{"n_kv_head": 1, "d_mlp": 384, "weight_decay": 0.093, "grad_clip": 2.0, "warmup_steps": 200}
Each number is 128 + 24 x the weight over its row's rms, rounded and kept within 0 to 255. Layers, rows and columns count from 0. The size above them is the row's rms in percent of the matrix's.

# layer 5 MLP down (transposed), 384x96, rms 0.12, rows 310-345, columns 0-95
size [ 91  93 101 100  89 111  92  95 105  92 101 114  91 107  94 121  95 111 120  95  99 105  99  97 105  90  95  90  96 123 116  99  84  85  95 107]
[[124 116 124 134 142 139  74 186 114 111 100 139 112  90 102 158 153 111 130 127 134 165 142 118 124 114 111  73 121 102 140 132  72 118 106 106 130  68 123 160 102  92 134 146 140 158 136 127 109 180 158 154 122 173 118 111 122 149 173 135 124 120 160 145 139 104 128 145 146 113 143 109 111 144 122 167 130 169 165 118 133 161 136 128 104 103 146 115 121 139  86 123 133 106 126 109]
 [127 153 137 140 105 135 162 146 136 143 106 147 126 137 110 104 139 114 130  59 173 144 198  76 116 176 125 155 115 146 150 140 106 161 123 102 100  90 106  68 146 101 121 131 127 127  91 109 119 131 125 108 115 122 136 116 107 133 130 111 159 149 142 164 155 116 110 144 149 141 101 113 169 116  99 115 116 107 114  81 112 144 163 121 156 146 113 159 105 117 125 138 143 156 126 132]
 [125  97 139 131 119 148 123 136 110 100 117 119 130 139 135 155  75 147  99 107 178 149 132 119  73 117 124 141 105 128 113 143 114  96 117 157 115 118 177 128 111 146 119 138 135 144 118 155 182 157 121 100 114 106 173  99 112 104  79 159 131 133 100 111 146 151 134 113 145 118 135 143 115 164 135 141 146 112 112  97  96 141 160 129 144 131 146 115  86 120 124 132 192 193  93 137]
 [122 165 157 103 121 129 123 136 100 184 143 135  92 106 120 147 122 137 171 162  86 165 147 146 151 137 102 152 137 123 113 136 100 102 112 125 115 136 151 167 149 121 118  66 103 130 110 137  82 120 126 144 138 140 139  86 131 143 137 117  71 120 125 102 161 107 140 120 174 152 110 146 111 129 159 123 160 136  93 121 139 109 169 168  75 136 117 136 108 149 100 118 135 144 126 100]
 [175 157 136 180 117 142 134 126 118 138 107 155 137 161  95 163 163 112 110 117 104 128 125 114 100 104 126 118 118 126 143 107 145 103 154 121 130  95 122  87 142 118 116 162 153 121 131 124 105 144 116 111 101 100 122 128 102 109 152 157 120 126  96 118 176 126 152  78 146 124 122 146 110 127 142 136 110 117 134 136 140 145 169 120  47  94 143 152 121 121  89 149 141 124 193 169]
 [140 104 117 181 140 131 122 124 132  93  83 143 132 134 126 105 106 166 118 146 106  97  75 110  97 133 128 156 136 123 137 116 121 123 138 166  89 101 168 115 151 102  97 137  90 156 142 122 184 123 113 127 135 164 154 116  92  98 147  82 115 117 112 145 146 156 129 123 152 135 144 168 107 113 179 158 150 174 149 118 128 103 125 149 122 130 172 157 109 135 104 114 109 125 115 135]
 [157 158 161 109  87 143  88 171 125  93 115 142 133 160 136 153 177 182  90 112 111 120 126 167 138 130 132 113 112  91 139 146 109 103 175 127 128 157 122 149 146 152 113 137 102 114  95 103 106 149 108 115 118  88 164 131  97 126 131 132 181 145 125 118 135 148 132 140 140 107 112 150 143 117 121  96 146 154 148  97 124 160 117 103 133 134 134  88 129 130  99  90  85  89 123 139]
 [115 120 115 118 141 117 137  89 142 123 125 141 160  98 103  91 171 139  95 149 150  77 166 154 144 130 125 129 149 153 147  96 146 132 198 100 124 116 139 134 146 132 147 156 121 164 140 158 100 139 112 163 166 125 146 144 120 137 140 103 127  83 115 105 118 103  84  97 136 169 120  72 126  97  90 121 166 124 147 121 132 101 118  86 111 102 117 123 153 127 117 161 147 123 132 141]
 [150 150 133 143 128 139 209 127 129 116 128 129 115 128  94 136 146 167  87 179 117 135 115 127 115 119 125 132 101 101  94 131 133 122 179 169 124 146 111 144  98  81  98 152 153 132 129 126 128 137 130 134  92 133 102 108 147  65 122 145 106 154 145 117 106 154 135  99 177 144 133 146 127 112 115 150 124 132 161 125  98 107 133 153  90 116  91 110 119 143 138 171  94 151 131  99]
 [137 136 118 158 127 128 157 143  87 124  99 136 110 142 120 121 186 145  81 125 126 111 135 136 113 143 137 137 146 120 166  99 127 128 155 140 113 108 106 115 172 148 130 121 103 135 121 110 139 109 118 151  97 144  99 138 133 125 139 119 139 126 111 169 181 151 164  96  98 149 125 191 114  94 115 113 128 150 131 132 144 107 155 167 123 111 107 110 112 173 102  68  75 142 136  82]
 [148 128 153 154 142 126 127 118 125 108 138 123 114  72 179 127 113 121 140 155 104 159 113 154 114 151 134 105 156 149 114  55 110 114  64 108 136 108 128 158 120 129 164 122  98 143 126 103 112 110  92 156 154 145 121 132 107 150 148 126 125 110 118 141  82 127 118 165 166 164 126 148 142 120 143  92 149  95  90 120  98 128 123 120 169 138 129 128 115 117 141 156 115 145 158  72]
 [175 126 112 130 127 148 133 178 142 143 118 105  93 105 147 111 145  86 107  71 164 109 103 128 119 115 113 143 129 104 139 163 135 148 141 130 113 124 158 124  97  91 205  93 126  75 118 137 161 108 170 147 141 133 153 130 131 115 112 115 169 147 125 117 107 103 151 153 112 104 125  87 107 139 103 129 150 145 164 124 170 111 135 144 133 125 114 165 138 141 140  94 136 114 103 137]
 [134 142 118  86 147 152  54 143 128 146 104 111 129 107 151 157 118 104 115 107 142  97 164 145 139 124 153 138  74 162 116 134 148 153 113 147 129 130 129 122 132 109 121 121 155 159 124 137 112  99 131 120 102 151 125 112 158 145 151 121 104 111 125 131 141  80 101 168 108 114 119  74 188 186 131 133 163 133 127 111 135 122 150 175 116 100 134 101 154 123 121 114 171  97 133 137]
 [105 104 108  97 133  98 142  81 147 126 102 128 144 165 137 128 106 141 133 118 125 113 126 113 134 135 147 127 160 135 149 130 150 137 120 206 146 142 135 153 126 131 123  95 121 138  93 121 100 146 126 152 149  94 122 181 165 105 116 126 127  95 139  87 166 112  72 152  93  96 157 122 123 128 127 147 133 155  82 124 174 108 128 144 106 126 150 139 130  76 115 119 122 176 145 155]
 [134 100 113 135 128  93 108 109 119 138 141  70 146 109 208 144 163 140  95 120 140 131 112 151 118 118 148 132 165 145  90 135 104 100 118 109  71 137 137 157  67 104 133 152 134 144 133 113  93 160 150 139 132 113 143 120 132 152 130 145 125 114 108 104 100 116 107 155 127 154 136 126 151 165 134 106 161 139 151 137 116 165  77 161 102 136 142 155 135 140 105 117 111 128 104  94]
 [137 142 164 175 138 115 129 106 128 133 110 125 145 136 160 116 137 143 124 113  94 150 116 144 164 180 147  92 131 131 152 116 158 113 116 113 120 124 136  93 150 119 140 132 134 130  92 138 138 109 142 149 120 151 152 124 101 140  78 106 109 161  67  86  98 129 107 143 170 159  87 134  96 118 123 116 127 174 101 119 118  89  97 134 128  95 145 137  66 178 134 136  99 125 142 139]
 [156 130 101 186 128 120 123  87  96 109 149 133 123 163 140 135 136 119 135 105 130 127 190 155 135 132 155  82 134 155 119 141 134 142 105 129 108 130 112 104 146 119 136 131 114 152 136 120 104 130 140 140 144 111 168 139  87 100  73 158 114 128 109  87 140 118 135 121 149 202 146 133  65 128 123 135 101 125 163 126 152 129  99 137 137  87 149 138 172 126  87 147 117 136 113 137]
 [138 160  82  70 115 118 160 103 165 129 115 203  87 147 107 119 123 136 101 132 142  73 147 115 112 138 175 133 119 136 138 139 150 100 130 151 148 120 132 114  77 101 148 147  76 150 146 108 144 125 150 148 139 123 138 104 134 133 144 169 110 105 120 164 139 121 130 145  59 109 118 123 125 171 105 113 133 135  99 120 141 115 120 119 122 127 129 134 114 106 128 132 125 113 142 171]
 [152 131 115 145 135  93 150 115  95 149 136 155 131 117 107 112 116  85 115 138 151 113 171  97 151 113  88 166 199 135  90 127 125 113 166 163 138 124 153 117  93 127 122 103 135 141 129 116 152 119  91 144  94 130 131 157  98  88 108 131 161 108 122 111 106 107 134 135  80 209  90 149 148 121 146 108 124 136 130 136 117 149 118 150 140 104 148 125 148 149 101 113 115 143 140 146]
 [152 133 171 103 126 158 168 130  92 108 108 156 114 111  86  81 113 110 156 151 112 116 129 144 159 113 153  91  81 148 134 148 125 135 155 129 103 169  82 114 155 126 116 115 109 120 146 116 135 122  61 113  77 136  90 144 146 179 134 133 167 139 153 124 151 119  96 129  99 137 156 135 160 164 112 134 152 122 149 121 141 136 135 149 120  96 119  98 140 112 117 148 147 106 133 134]
 [163 107 135 131 150 153 107 140 108 155  88 125 102  77 101 109 154 144 107 104 165 164 123 152 106 119 153 107 128 138  79 156 160 155 111 153 119 145  85 133 155 168 150 147  87 140 149 129 189 139 110 128  97  76 113 153 137 108 118 120  98 126 102 133 154 152 159 133 162 134 125 171 138 105 118 150 132 121 104 111 118  97 121  84 129 137 118 125 100 156 141 130 126 134 144 104]
 [104 151 103 125 126 121 111 104 105  97 145 130 171  94 106 185 120  83 133 144 150 162 131 124  94 172 140 116 129 128 137 143 138 131  91 159 118  86 134 105 175 135 134 158  90  96 167 130 150 126 106 157  94 124 117 151 150 103 103 158 142 159 184 137 129 117 123  95 140 145 157  90 127 120 145 146 103  96 148 103 104 163 104 131 138 135 103 103 154 104 129 101 129 147 124 148]
 [125 141 178 119 107 164 101 160 139 111 170 131 161 137 112 144  82 128 130 112 138 135 160 177 106 129 146 148  82 127 123 109 170 131 127 121 163 148  92 132 152  91 146 125 122 113 113 118 103 132  98 125 112 131  96 133 150 113 110 101 194 153 148  95 150 107 122 106 118 107 168 124 116 113 142 119 116 136  93  82 142 144  79 150 135  98 156 123 145 108 152 134 111  86 123 102]
 [144 157 122 128 180 121 100 117 155 167 173 129 118 116 129 140 140 198 142 151 133 109 157 138 141 144 104 143 142  84 109 172 130 126 132 189 120 177 108 139 144 141 122 138 111 112 116 141 115  79 131  93  85 115 136 110 123 138 118 128 144  77 109 122 119 115 148 111 144 155  96 153 118 128 137 121 146 106 129 132 118  96 146 133  77 127 137  93 131 148 146 114 114  88 169 102]
 [102 130 145 164 146 146 182 173 119 132  96 160 131 176 154 121 143 161 114 124 130 119 152 127 126 142 136 143 140 142 126 125 132 153 127 153 106 125 148 134 123 166  99 131 121  65 104 123 161 138 131 149 145 102  50 149 124 116  96 113 111 135 125 123 137 138 142 109  84 131 124 151 115 117 154 140 105 128  93 152 117  92 177 130  78  98 135 120  81 129  89 111 133 153 154 123]
 [107 113 120 164  79  84 146 147 116 121 136 140 146 159 135 180 154 131 121 120 107 133 114 150 118 163 104 147 130 122 116  96 108 132 150 119 106 117 136 126 121  87 111 170 146 175 134 131 155 133 130 123 136 153 118 117 113  83 166 109  85 120 132 142 104 140 151  94 143 133  76 152  99 111 154  64 160 141 124 124 132 105 148 158 121 161 109 146 138  85 173 121 105 139 134  97]
 [133 171 125 148 121  93 168 181 100 129 142 112 130 123 151 143 100 152 156 118 132  66 147 151 138 161 163  82 127 164  89 102 108  91  97 121 117 130  79 126  90 113 143 155 132 141 126 137 124 162 120 113 120 137 126 138 152 127 127 102 143 122 126 176 139 176 111 155 125 115  97 137 118 113 107  95 110 130 173 173 135 105  98 159 155 132 115 121 119 124 138 139 153 108  99 131]
 [118 135 149 178  87 159  91 144 135 125  76 130 137 153 161 157 141 134 104 125  83 120 159 119 115  92 174 132 143 130 140 127 138 113 144 152 106 121 167 138 111  93 123 161  82  94 116 111  82 161 125 124 130 118 198 118 119  97 117  86  95 111 114 116 141 124 136 127 123 113 128 116 137 144 126 127 114 113 197 130 138 130 102 152 125 158 133 132 159 143 142 137  95 106 113 109]
 [126 134 110 123  95  89 106 100 137 140 137 119 146 155 173 119 120  97 148 126 117 119 165 175 123 134 119 113 168 139 119  97 132 140 125 142 111 129 144 180 118 107 145 154 129  99  75 125 113 140 123 134 158 154 134 160 107 104 113 133 124 150  99 151 138 124 100 159 121 165  78 117 140 130  93 132 127 164 155 133 134 168 139 111 168 140 117 145  65 133 141 100  86  69 110 119]
 [117 172 159 129 153 158 138 142 174  98 145  96 172 147 149 117  83  64 151  82 131 123  92 118 136 173 133 144 134 146  74 141 114  97 127 112 138 102 146 149 132 111 105 158 132 128 147 176 119 122 111  91  98 133 156  95 134 158 161 106 115 105 118 109 117 107 113 119  82 132 110 140 130 121 150 119 130 116 118 109 143 128 123 182 133 115 149 123 154 114 110 126 157  99 130 141]
 [127 107 100  90 126 101  83 108 140 168 123 117 148 122 110 173 138 128 121 113 109 109 131 126 113 164 115 132 121 142 160 100 137 147 105 121 109 127  86 162 116  99 156  79 143 156 141 111 139 130 143 178  98 115 111 128 199 104 142 166 170 141 125  92 130 132 110 154 141 111 128 106  80 168 133 176 139 124 156 145 115 128 118 119 114 102 109 174 137 154 134 120 120 150 105 109]
 [ 93 102  83 102 122 116 133 115 133 118 124 151 100 146 102 134 132 141 126 154 105 151 124 119  97  80 138 124 161 122 108 104  92 147 124 167 155 102 109 135 140 170 122 151 111 108 124 117 148 129  95 144 114 112 130  90 107 119 162 117 150  99 126 174 137 160 123 106 125  90 123 119 148 132 136 132 173 177 141 171  56 127 164 166 132 147 153 150 150 150 156 119 129 125 106 163]
 [127 123 144 139 185 150 137 113 113  69 126 139 120 119  87 149 119 125 136  88 152 114 154 161 124 115 126 135  96  71 107 111 128 150 138 125 147 108 132 159 156 127 126 139 140 122 147 137 152 133 117 160 128 117 121 129 103 140 165 147 100  91 131 144 156 124 134 105 116 135 142 113  89 108 108 114  95 141 108 172 161  95 123 135 137 156  94 125 147  86  77 197 117 160  89 123]
 [134  97 139 147 145 117 103  72 115 132 140 134 141  89  98 141 145 124 123 164 155 160 170 111 118  59 132 120 125 114 140 147  74 171 101 107 108 148 118 121 137 149 112 130 122 153 163 107 181 136 145 109 112  84 129 123 154 142 157  92 134 152 112 102 135 130 147 125 104 120 123 171  97 120 133 126 129  96 143 141 149 138 131  63 146 113 139 162 159 137 126 139 109 146 132  89]
 [115 143 140  86 129 120  95 135 107  77 154 106 111 136 154 165 159 132 157 142 124 123  96 136 127 151  81 169 133 150 106 144 134 133  84 143  70 112 108 160 131  92  89 134 123 145 129 126 139 114 118 117 179 122 110 143 132 128 125 196 152 119 133 110 138 115 109 143 151 100 116 156 145 121 151 156 113 141  92 148 141 150 103  91 172 141 141 118 125  95 139  75 129 151 141 131]
 [162 154 131  87 154 142  89 122  97 138 140 103 102 133  97 107 145 108 146 124 153 104 153 174 134 137 118 155 116 129 150 147 113 164 139  62  85 164 116 148 132 122 120 150 103 125 134  75  88 118 105 171 142  97 150 117 100 148 148 156 118 107 130 115 150 167 156 151 139 142 143 123 139 137 110 134 171 116 119 116 127 181 134  89 132 129 117 109 118 119  84 101 133 149 123 155]]
# layer 5 MLP up, 384x96, rms 0.135, rows 311-346, columns 0-95
size [ 96  97  98  98 101  99  94 104  88 101 111  99  97  93 108 102 104 115  97 104 107 100 106 104 100  97  92 102 107 109 101  91  87 104 108  93]
[[ 93 114 122 132 148 119 126 140 111 111 121 133 157  78 139 139  95 126 104 122 111 120  93 140 165  91  92 153 103 109 141 150 160 107 130 159  93 117 152 150 102 100 140 122 190 120 124 150 101 138 136 109 197 137 147 117 133 100 104 130 143 118  99 142 118  93 158  75  91 120 147 130 144 143 123 159 116 123  98 173 165 128 133 106 147 110 137 124 144 153 146 162 113  87 130 152]
 [ 81 174 148  90 100 108 144 149 102 136 165  98 140 162 122 134 144 155 162 141  68 119 151 127  92 109 148 160 119  74 112 129 132 117 162  83 112 153  99 107 139 119 118 102 141 121 130 107 145 120 130 136  94 169 105 147 161 116 111 140 153  98 149 135 154 142 121 103 159 133 128 158 154  92 118 137 143 115 110 109 168 138  89 146 172 155 102 114 116 139 116 110 131 114 118 129]
 [131 122 108 104 119  89 120  88 139 162 143 122  97 143  95 160  90  98 155 153 113 114 112 139 177 118 137 150  93 133  82 138 106 171 151  79 123 154 161 136 133 108 146 123 102 155 126 127 132 132 158 157 126 184 138 120 171 121 139  92 106 158 132 133  86 156 153 137 114 134 105 101 123 159 119 133 133 147 124 168 107 137 128 103 142 105 148 105 170 133 164 143 117 121 148  91]
 [123 136 153 118 135  78 119 136 108  91 167 126 115 128 121 142 125  95 119 128 154 115 104 149 172 161  96 125 116  93 128 124 152 142 130 123 127 145 144 145 127 103 115 107 114 154 109  79 117 161 111 151 158 137 165 120 150 120 103 136 128 140 112 121  69 129 138 104  97 118 140 102  96 120 128 144 164  99 131  83 154 163 118 156 189 186 116 143  95 104 168 140 149 155 103 128]
 [148 139  91  96 139 163 140 114 147 162 155 106 155 134 155 104 167 114 150 106 198 121 152 119 118 164 122 141 116 120 110 128 100 123 193  93 120 143 140 132 114 138 119 152 121 118 145 130  81 173 144  76 111  72 145 151 111 122 132 130 119 133 124 151 153 103 103 141 142 141 117  78 106 109 106 125 156 121 134 169 102 109 161 124 160 168 129 128 127 125 143 146 120 108 124 109]
 [141 157 172 149 122 149 145  99 129 125 127 124 135 146 148 141 112  96 106 121  94 132 128 137 158 137 127  95 116 117  91  84 101 136 129  86 120 129 153 146  79 142 166 127 115 120  77 127 169 125 139 111 140 115 191 112 117 165 116 102 121 126 160 153 117 135 149 146 154 161 139 101 119 171 104 177 135 157 112 130 146 164 142 102 145 104 121 156 145 120 128  77 120 130  84 103]
 [157 152 133 153 119 131 120 147  66 140 117 122 121 161 139 160 122 135 125 132  96 155  82 140 151  77 108 103 128 102 116 124 160 130  65 129 137 110 108 144  92 147 140 113 153  91 115 109 149 115 144 111 142 143 168 136 163 115  95 172  73 133  89 126 135 103 137 149 145 160 146 167 139 133 128 101 103 132 115 161 136 124 130 106 138 171  95 128 129 124 133 102 106 169 127 155]
 [113 126 117 126 104 132 132 125 119  82 135 120  71 152 126 133 125 124 106  98 127 109 102 122 142  97 152 109 168 147 187 181 174 154 135 127 151  88 158 115 152 154  92 133 103 107 133 127 134 142 132 164 135 143 161 161 121 128 148 157  87  80 143 108 119  89 139 117 140 133 141 118 133 136 134 112 111 162 140 140 127 107 138 141 155 120 120 177 155 135 103 120  67 103 160 109]
 [ 86 160 152  90 124 158  95 111 170 105 137 150 161 116 100 122 102 148 180 156 142 172 151 126 136 122 122 120  84 129  97 142 120 128 117 152 123 124 151 108  99 187 131 115 118 102 147 103 142 132 122 126 141 121 101 103 142 116 119 123 177 120 122  88  90 118 131 131 125 124 125  93 110 146 151 181 121 103  92 128 110 152 102 114 115 132 150  97 148 123 148 190 139 114 115 159]
 [114 113 143  79 120  84  93 162 141 148  74 109 123 135 136 115 189 156 125 131 138 114 115 120 133 129  98 116 148  96 140 190 144 110 160 129 117 149 101 105 107 116 146 159 166  91 132 158 132 145 103 126 150 127  77 150 148 108  93 135 161 127  97 145 145 145 130 145 151  94  97 114 127 143  99 126 134  99 160 134 122 130 109 109 170 157 157 160 125 111 107 145 111 115 107 112]
 [ 93 167 143 117 113  99 146 146 127  95 149  93 122 147 112 120 107 128  86 152 125 132 183 132 144 147 136 159  93 139 138 134 125 145  82 117 121  98 136 133 174 117 170  88 130 130 123 148 191 130 139 151 137 157 143  87  83 169 111 112 113 156 124 103 111 104 119 120 128 132 140 117 105 156  78 130 120  94 112 111 110 155 131 142 156 149 131 140 137 104 124 138 150 177  90 151]
 [108 120 124 109 112 125 136 138 119 101 157 113 132 139  88 157 154 145  72 112 138 146 115 120 112 149 117 104 105  97 155 129 128 132 145 134 160 133 140 135 141 162 135 146 125 179 102 145 152 158 151 155 102 151 155 174 118 170 138 113 107 102 112 129 156 100 147 158  93 138 132 145 128  96 124  95 114  98  62 115  97 177 112  79  90 126 152 130 108  91  89 127 114 119 136 121]
 [129 153 123 119 124 171 126 104 120 121 151 150 145 103 124 145  90 129  66 141 122 128 116 136 136 164 147 207 139 108 186 145 139  80 159 128 130 162 137 116 139  85 144 109 104 129 157 157 130 123 127 136 158 131 134  96 102  86 121 146 145 122 107 154 136 141  96 151  83 108 136 175 151 128 130 100 120  95 156  92 118 132 100 111 105 144 153 141 118 132 120  92 113 136 111 125]
 [ 83 108 149  92 109 187 125 101 134 145 156 111 130 157 109  89 132 176 140 112 125 104 152  93 112 115 159  97 110 146 115 155 138 117 126  91 157 118 135 115 134 130 101 114 143  72 157 169 140 131 108 159 141 159 129 107 124 126 127 129 122 125 127 119 108 108 111 114 163 153 122 118 124 161 119  95 118 123 131  73 181 141 114 106 129 113 119 160 126 125 156 150 123 195  95 142]
 [156 160  76  88 118 134 126 136 137 142 152 123 140 149 135 130  81 117 104  99 144 142 150 113 161 137 110 122  90 121 143  94 164 127 104 112 160 104  76 123 159 144 108 141 158 113 135 144 148 109 170 121 145 148 119 138 100 107 115 110 125 150 157 142 172 110 117 113 142 156 126 126  85 138 125 103 105 114 117 128 116 147 114 129 109 106 158 153 176 152 168 152  63  82 147 136]
 [ 93 136 118 124  93 135 102 126 113 149 143 151 156 112 140  74 141 116 139 117 152 140  90 102  85 130 163 137 134 110 132 149 130 131 137 151 128 137 127  93 127 119 103 144 152 170 165 129 108  92 117 142 119 152 145  87 150 122 159  78 155 130 117 103  90  97 107 134 130 105  87 128 125 190 148 148 150  75 119 124 100 146 141 126 136 184 147 141  82 121 125 113 158 130 102 139]
 [145  91 155 135 150 162 114 125 149 166 113 122 110 111 140 121 152 126 143  79 120 107 108 139 127 137 152 148 148 149 152 106  96  87 147 148 100 132 171 138 112 134 116  97 145 137  93 124 146 127 125 128 123 141 121 116 101 116 133 150 116 120 159 157 122 146  80 118 153  97 104 142 138  89 118 114 150  77 148 155 101 122 121 150 196 161 127 130  55 110  78 152 133 133 156 134]
 [122 157 102 138 162 149 110 103 164 133 129  96 131  94 124  96 142 112 134 142 142  75 147 124 137 108 133 112 129 137 138 142 112 187  58 144 119 105  91 110 125 151 127 117 108 119 107 110 161  92 126  94 156 155 118 127 140 167 159 110  90 151 145 101 126 144 124 169 122 131 138  94 117 140 156 121 115 139 149 135 108 140 169 122 165 148 155 135 100 127  93 117 164 172  87 117]
 [151  99  50 143 119  91  96 127 123  84 159 140 136 149 135 139 129 131 118 109 126 137 146 109 110 113  88 125 169 126 136 118 137 117 162 130 140 132 169 131 142 135 149 165 138 152 122 126 140 116 165 138 188  82 141 140  84 104 139 163  48 112 112 111 119 131 156 137 134 103 119 138 103 103 140 129 136 110 107 151 130 134 120 107 138 165 131 122  98 127 109 118 101 151  96 162]
 [144 156 132 169 146 123 172 132 101 117 192  95 160 151  98 153  91 102 100 117 130 125 120 126 137  83  92 114  69  90 124 160 131 143 118 152 135 139 122 129  83 106 123 137 136 113 155 132 122 157 125 131 117 132  76 136 109 128 122 116 106 106 162 139 103 138 132 105 142 156 122 145 118 165 139 148 115 120  92  94 158 171 110 134 131 141 147 158  92 147 125 110 115  87 115 166]
 [152 121 112 129 139 137 122 126 128 141 112 137 122 170 131 128 134 138 149  95  90  98 124 103 133  83  89 150 110 120  97 136 136 127 192 123 163 135 160 138 106 108 120 117 130 158 141 147 122 137 134  76 153 141 130 129  87 109 178  87 127 137  82 126 121 124 105 165 119  99 131 166 172 159 168 123 148  96 112 142 169 103 148  93 129 116 148 178 102 122 109 154 132 100 132 144]
 [ 90 115 119 133 121  68 111 102 105 147 106 146 129  98 131 141 142 160 105 142 165 137  84 161 156 137 128 147 179 165 100 108 137 118  91 149 106 168 132 142 142 125 137 136 129 114 100  99  79 136 133 142  93 136  92 153 149 134 123 104 160 173 144 123 119 174 107 123 117  92 132 127 149 155  97 140 154 113 171 120 137 132 159 139 141 113  99 121 108 161 119 168  87 113 133 120]
 [144 127 110 140 105 137 126 144 151 127 102 126 175 103 103 134  96 146 150 115 146 117  83 132 129 135 136 159 189  91 136 143 137 145 123 116 167 117 113 113 118 124 149 153 159  57 145 155 120 119 119 158  82 140  73 103 125 137 107  88 144 124 124 128 132 140  92  91 118 173 138 133 131 153 147 129 129 116 140 111 147 145  83 115 129 127 119 153 107 128 153 124  84 135 152 189]
 [107  84 144  92 157 123 113 117 151 107 114 100 158 141 163  96 168 108 129 160 107  97 126 124 141  62 145  97  77 107 134 163 137 165 128 138 155 161  91 109 100 145 172 131 119 139 139  88 117 133 152 119 102 164 130  91 170 152 105 120 124  80 135 121 152 125 106 134 134 126 152 139 127 135 114 131 147 124 107 134  91  91 118 160 162 123 156 113 112 135 161 135 130 121 129 123]
 [101 166 178 113 108 157 122 148 136 105 107 156 164 108 158 152  95 121 164 131  79 165 102 106 167  96 120 135 137 141 167 102 175 123 114 126 142 107 101 131 148 147 162 116 139 109 139 158 128 117 104  76 134 122 148 115 176 161  78 113 140 124 111 117 111 101 112 112 107 119 138  79 146 121 118 110 126 157 107 103 104 119  86 134 124 132 137 144  96 141 125 152 143  99 142 142]
 [192  65 128  93 148 157  79 104 157 141 120 160  96 150  99 114 126 114 125 108 104 134 125 109  83 132 118 142 100 105 140 140 124 127 117 147 131 124 124 150 117 119 129 147 157 145 121 133 135 128  93 112 148 130 106 128 136 154 103 152 116 130  93 140 118  87  76 113 132 180 137 134 150 120 162 153 118 114  81 133 156 106 163 157 165 163 117 116 110 119 135 105 146 147 176 141]
 [144 106 107 142 115 146 117  85 139 172 139 143 114 149 113 141 126 179  84 164 127 149  89  88  88 101 155  75 132 108  97 157 139 129 128 127 153 112 128 159 112 164  81  84 151 144 152 145 149  80 140 132 139 158 112 117 151 129 105 112 134 119 130 129 123 160 118 128 136 153 148 150  86 116 158 112 113 123 119 108 112 123 145  83 110 157 117 127  90 104 154 150 142 115 103 161]
 [107 147 128 152  93 136  90 141 128  83 145 114 159 163 147 106 108 108 101 108 110 137 119 153 188 102 149 146 181 120 109 100 166 156  63 125 105 106 154 115 112 109 145 113 128 171 111 120 158 152 118 140 131 159 131  75 108 160 127 155 109 138 127 146 161 118 110 104 137 162 136 104  92  96 174 141 100 132 125 114 138 132 138 128 107  96 137 132 145 117 130 107 151 137 107 136]
 [110 154 130 115 135  94 162 132 143 149 113 174 115 130 122 106  95 124 118  90 139 163 119 124 101 135 177 136 115 141 102  96 130 140 104 109 108 143 122 130 104 110  80 129 103 140 125 176 153  96  97 149 125 114 149 148 141 102  78 143 144  92 133  94 126 112  99 126 148 105 103 129  91 173 178 137 159 103 122 156 134 105 165 130 137 118 145 121 153 115  82 125 118 164 154 165]
 [119 105 147 125 121 153 128 117 132 168  89 139  90 152 127 138 139 123 152  98 150 142  76 125 120 168 114 135 133 126 145 141 173 138 161 131 121 134  82 166 141 139 124 120 152 161 144 124 127 125 148 141 120 147 133 185 123 110 112 117 125 125 131 110 152 132 130 146  99 170 150 106 111 122  97 126 133 144  98 114  91 142 131 115  86 112  93 186  92 171  92 111 115  60 118  94]
 [120 141 192 150 116 160 107 100 111 114 122 102 130 108 128 129 133 130 145 119 158 125 121 150 105 161 132 170 144 122 126 132 130 152 120 113 102 139 148 130  84 113 150 100 132 114 127 105 140 145 160 116 150 148  87 146 160 113 104 135 113 137  92  86 151 105 140 142 155 104  99 158  99 142 121 127  74 104 131 105 195  72 145 132  98 153 124 158 125 163 104 144 139 137  94  88]
 [125 114 126 106 112 120 109 127 140 188 123 119 113 123 150  98 116 155 117 155  99 148  79 127 152 139 160 121 104 197 149 134 116 111  97 164 103 134 109  91 144 128 156 158 149 124 131 155  93 121 120  64 141 111 118 108 157 121 119 112 156 142 133 109 150 151 187 123 104 132 101  99 138 158 152 127 148 112 119 115  84 129 110 127 120 129 148 129 112 140 144  77 161 103 167 132]
 [112 156 133 116  91 112 174 190 140 122  88 132 121 160 110 120 126 141 140 105 132 157  94 129 141 187 130 137 147 126 117 141 127 116 118 149 139 113 140 137 148  79 146 136 103 122 113 117  81 126  99 128  94 162 122 149  97 158  95 141 116  87 133 146 129 130 102 104 125 150  94 148 194 126 120 152 115 158 130 164 101 151 112 178 153 131 115 120 130 156 100 105 134 146 136 166]
 [145 104 134 132 152 136 193 117 138 147 116 139 149 163 129 117 117 100 105  77 156 121 116 143 125 114 135 152 136 137  84 158 153 118 142 102 153 142 136 144 100 214 117 105 122 118  98 157 154 128 142 133  89 109  65 121 113 125 120 104 124 123 160 143 143 162 153 108 105 129 120 116 127 154 118 125 123 132 173 131 125 131 146 112  76 129 119 178 120  97 109  97 128 110 118 101]
 [137 117 136 145 117 124 100 132 179 159 102  87 118 176 147  98 112 151 131  94 110 127 114 135 117  87 139 130 116 173 149  95 140 154 123 147 117 135 102 115 110  99 128 109 147 147 163 167 147  84  96 129 138  90 168 127 179 108 124 132 130 127 147 157 109 125  82 143 174 169 139 150 141 109  97  92 116 139  93 122 148 131 118 115 108 116 127 157 104 126 126  73 154 122 129 115]
 [122 116 146  94 105 125 125 153 128 113 165 142 146 149 143  88 143 154 150 110 148 131 140 126 129 151 129 119 135  87 129 142 124 113 113 150 116 112 116 100 127  87  89 125 150 191 126 124 146 118 113 117 145 139 100 110 120  90 119 104 131 152  95 129 108 171 149 117 157 125 142 174 122 140 171 124 126 140  76  78 103 167  94  92 128 133 126 165 113 129 117 205 153 125 135 160]]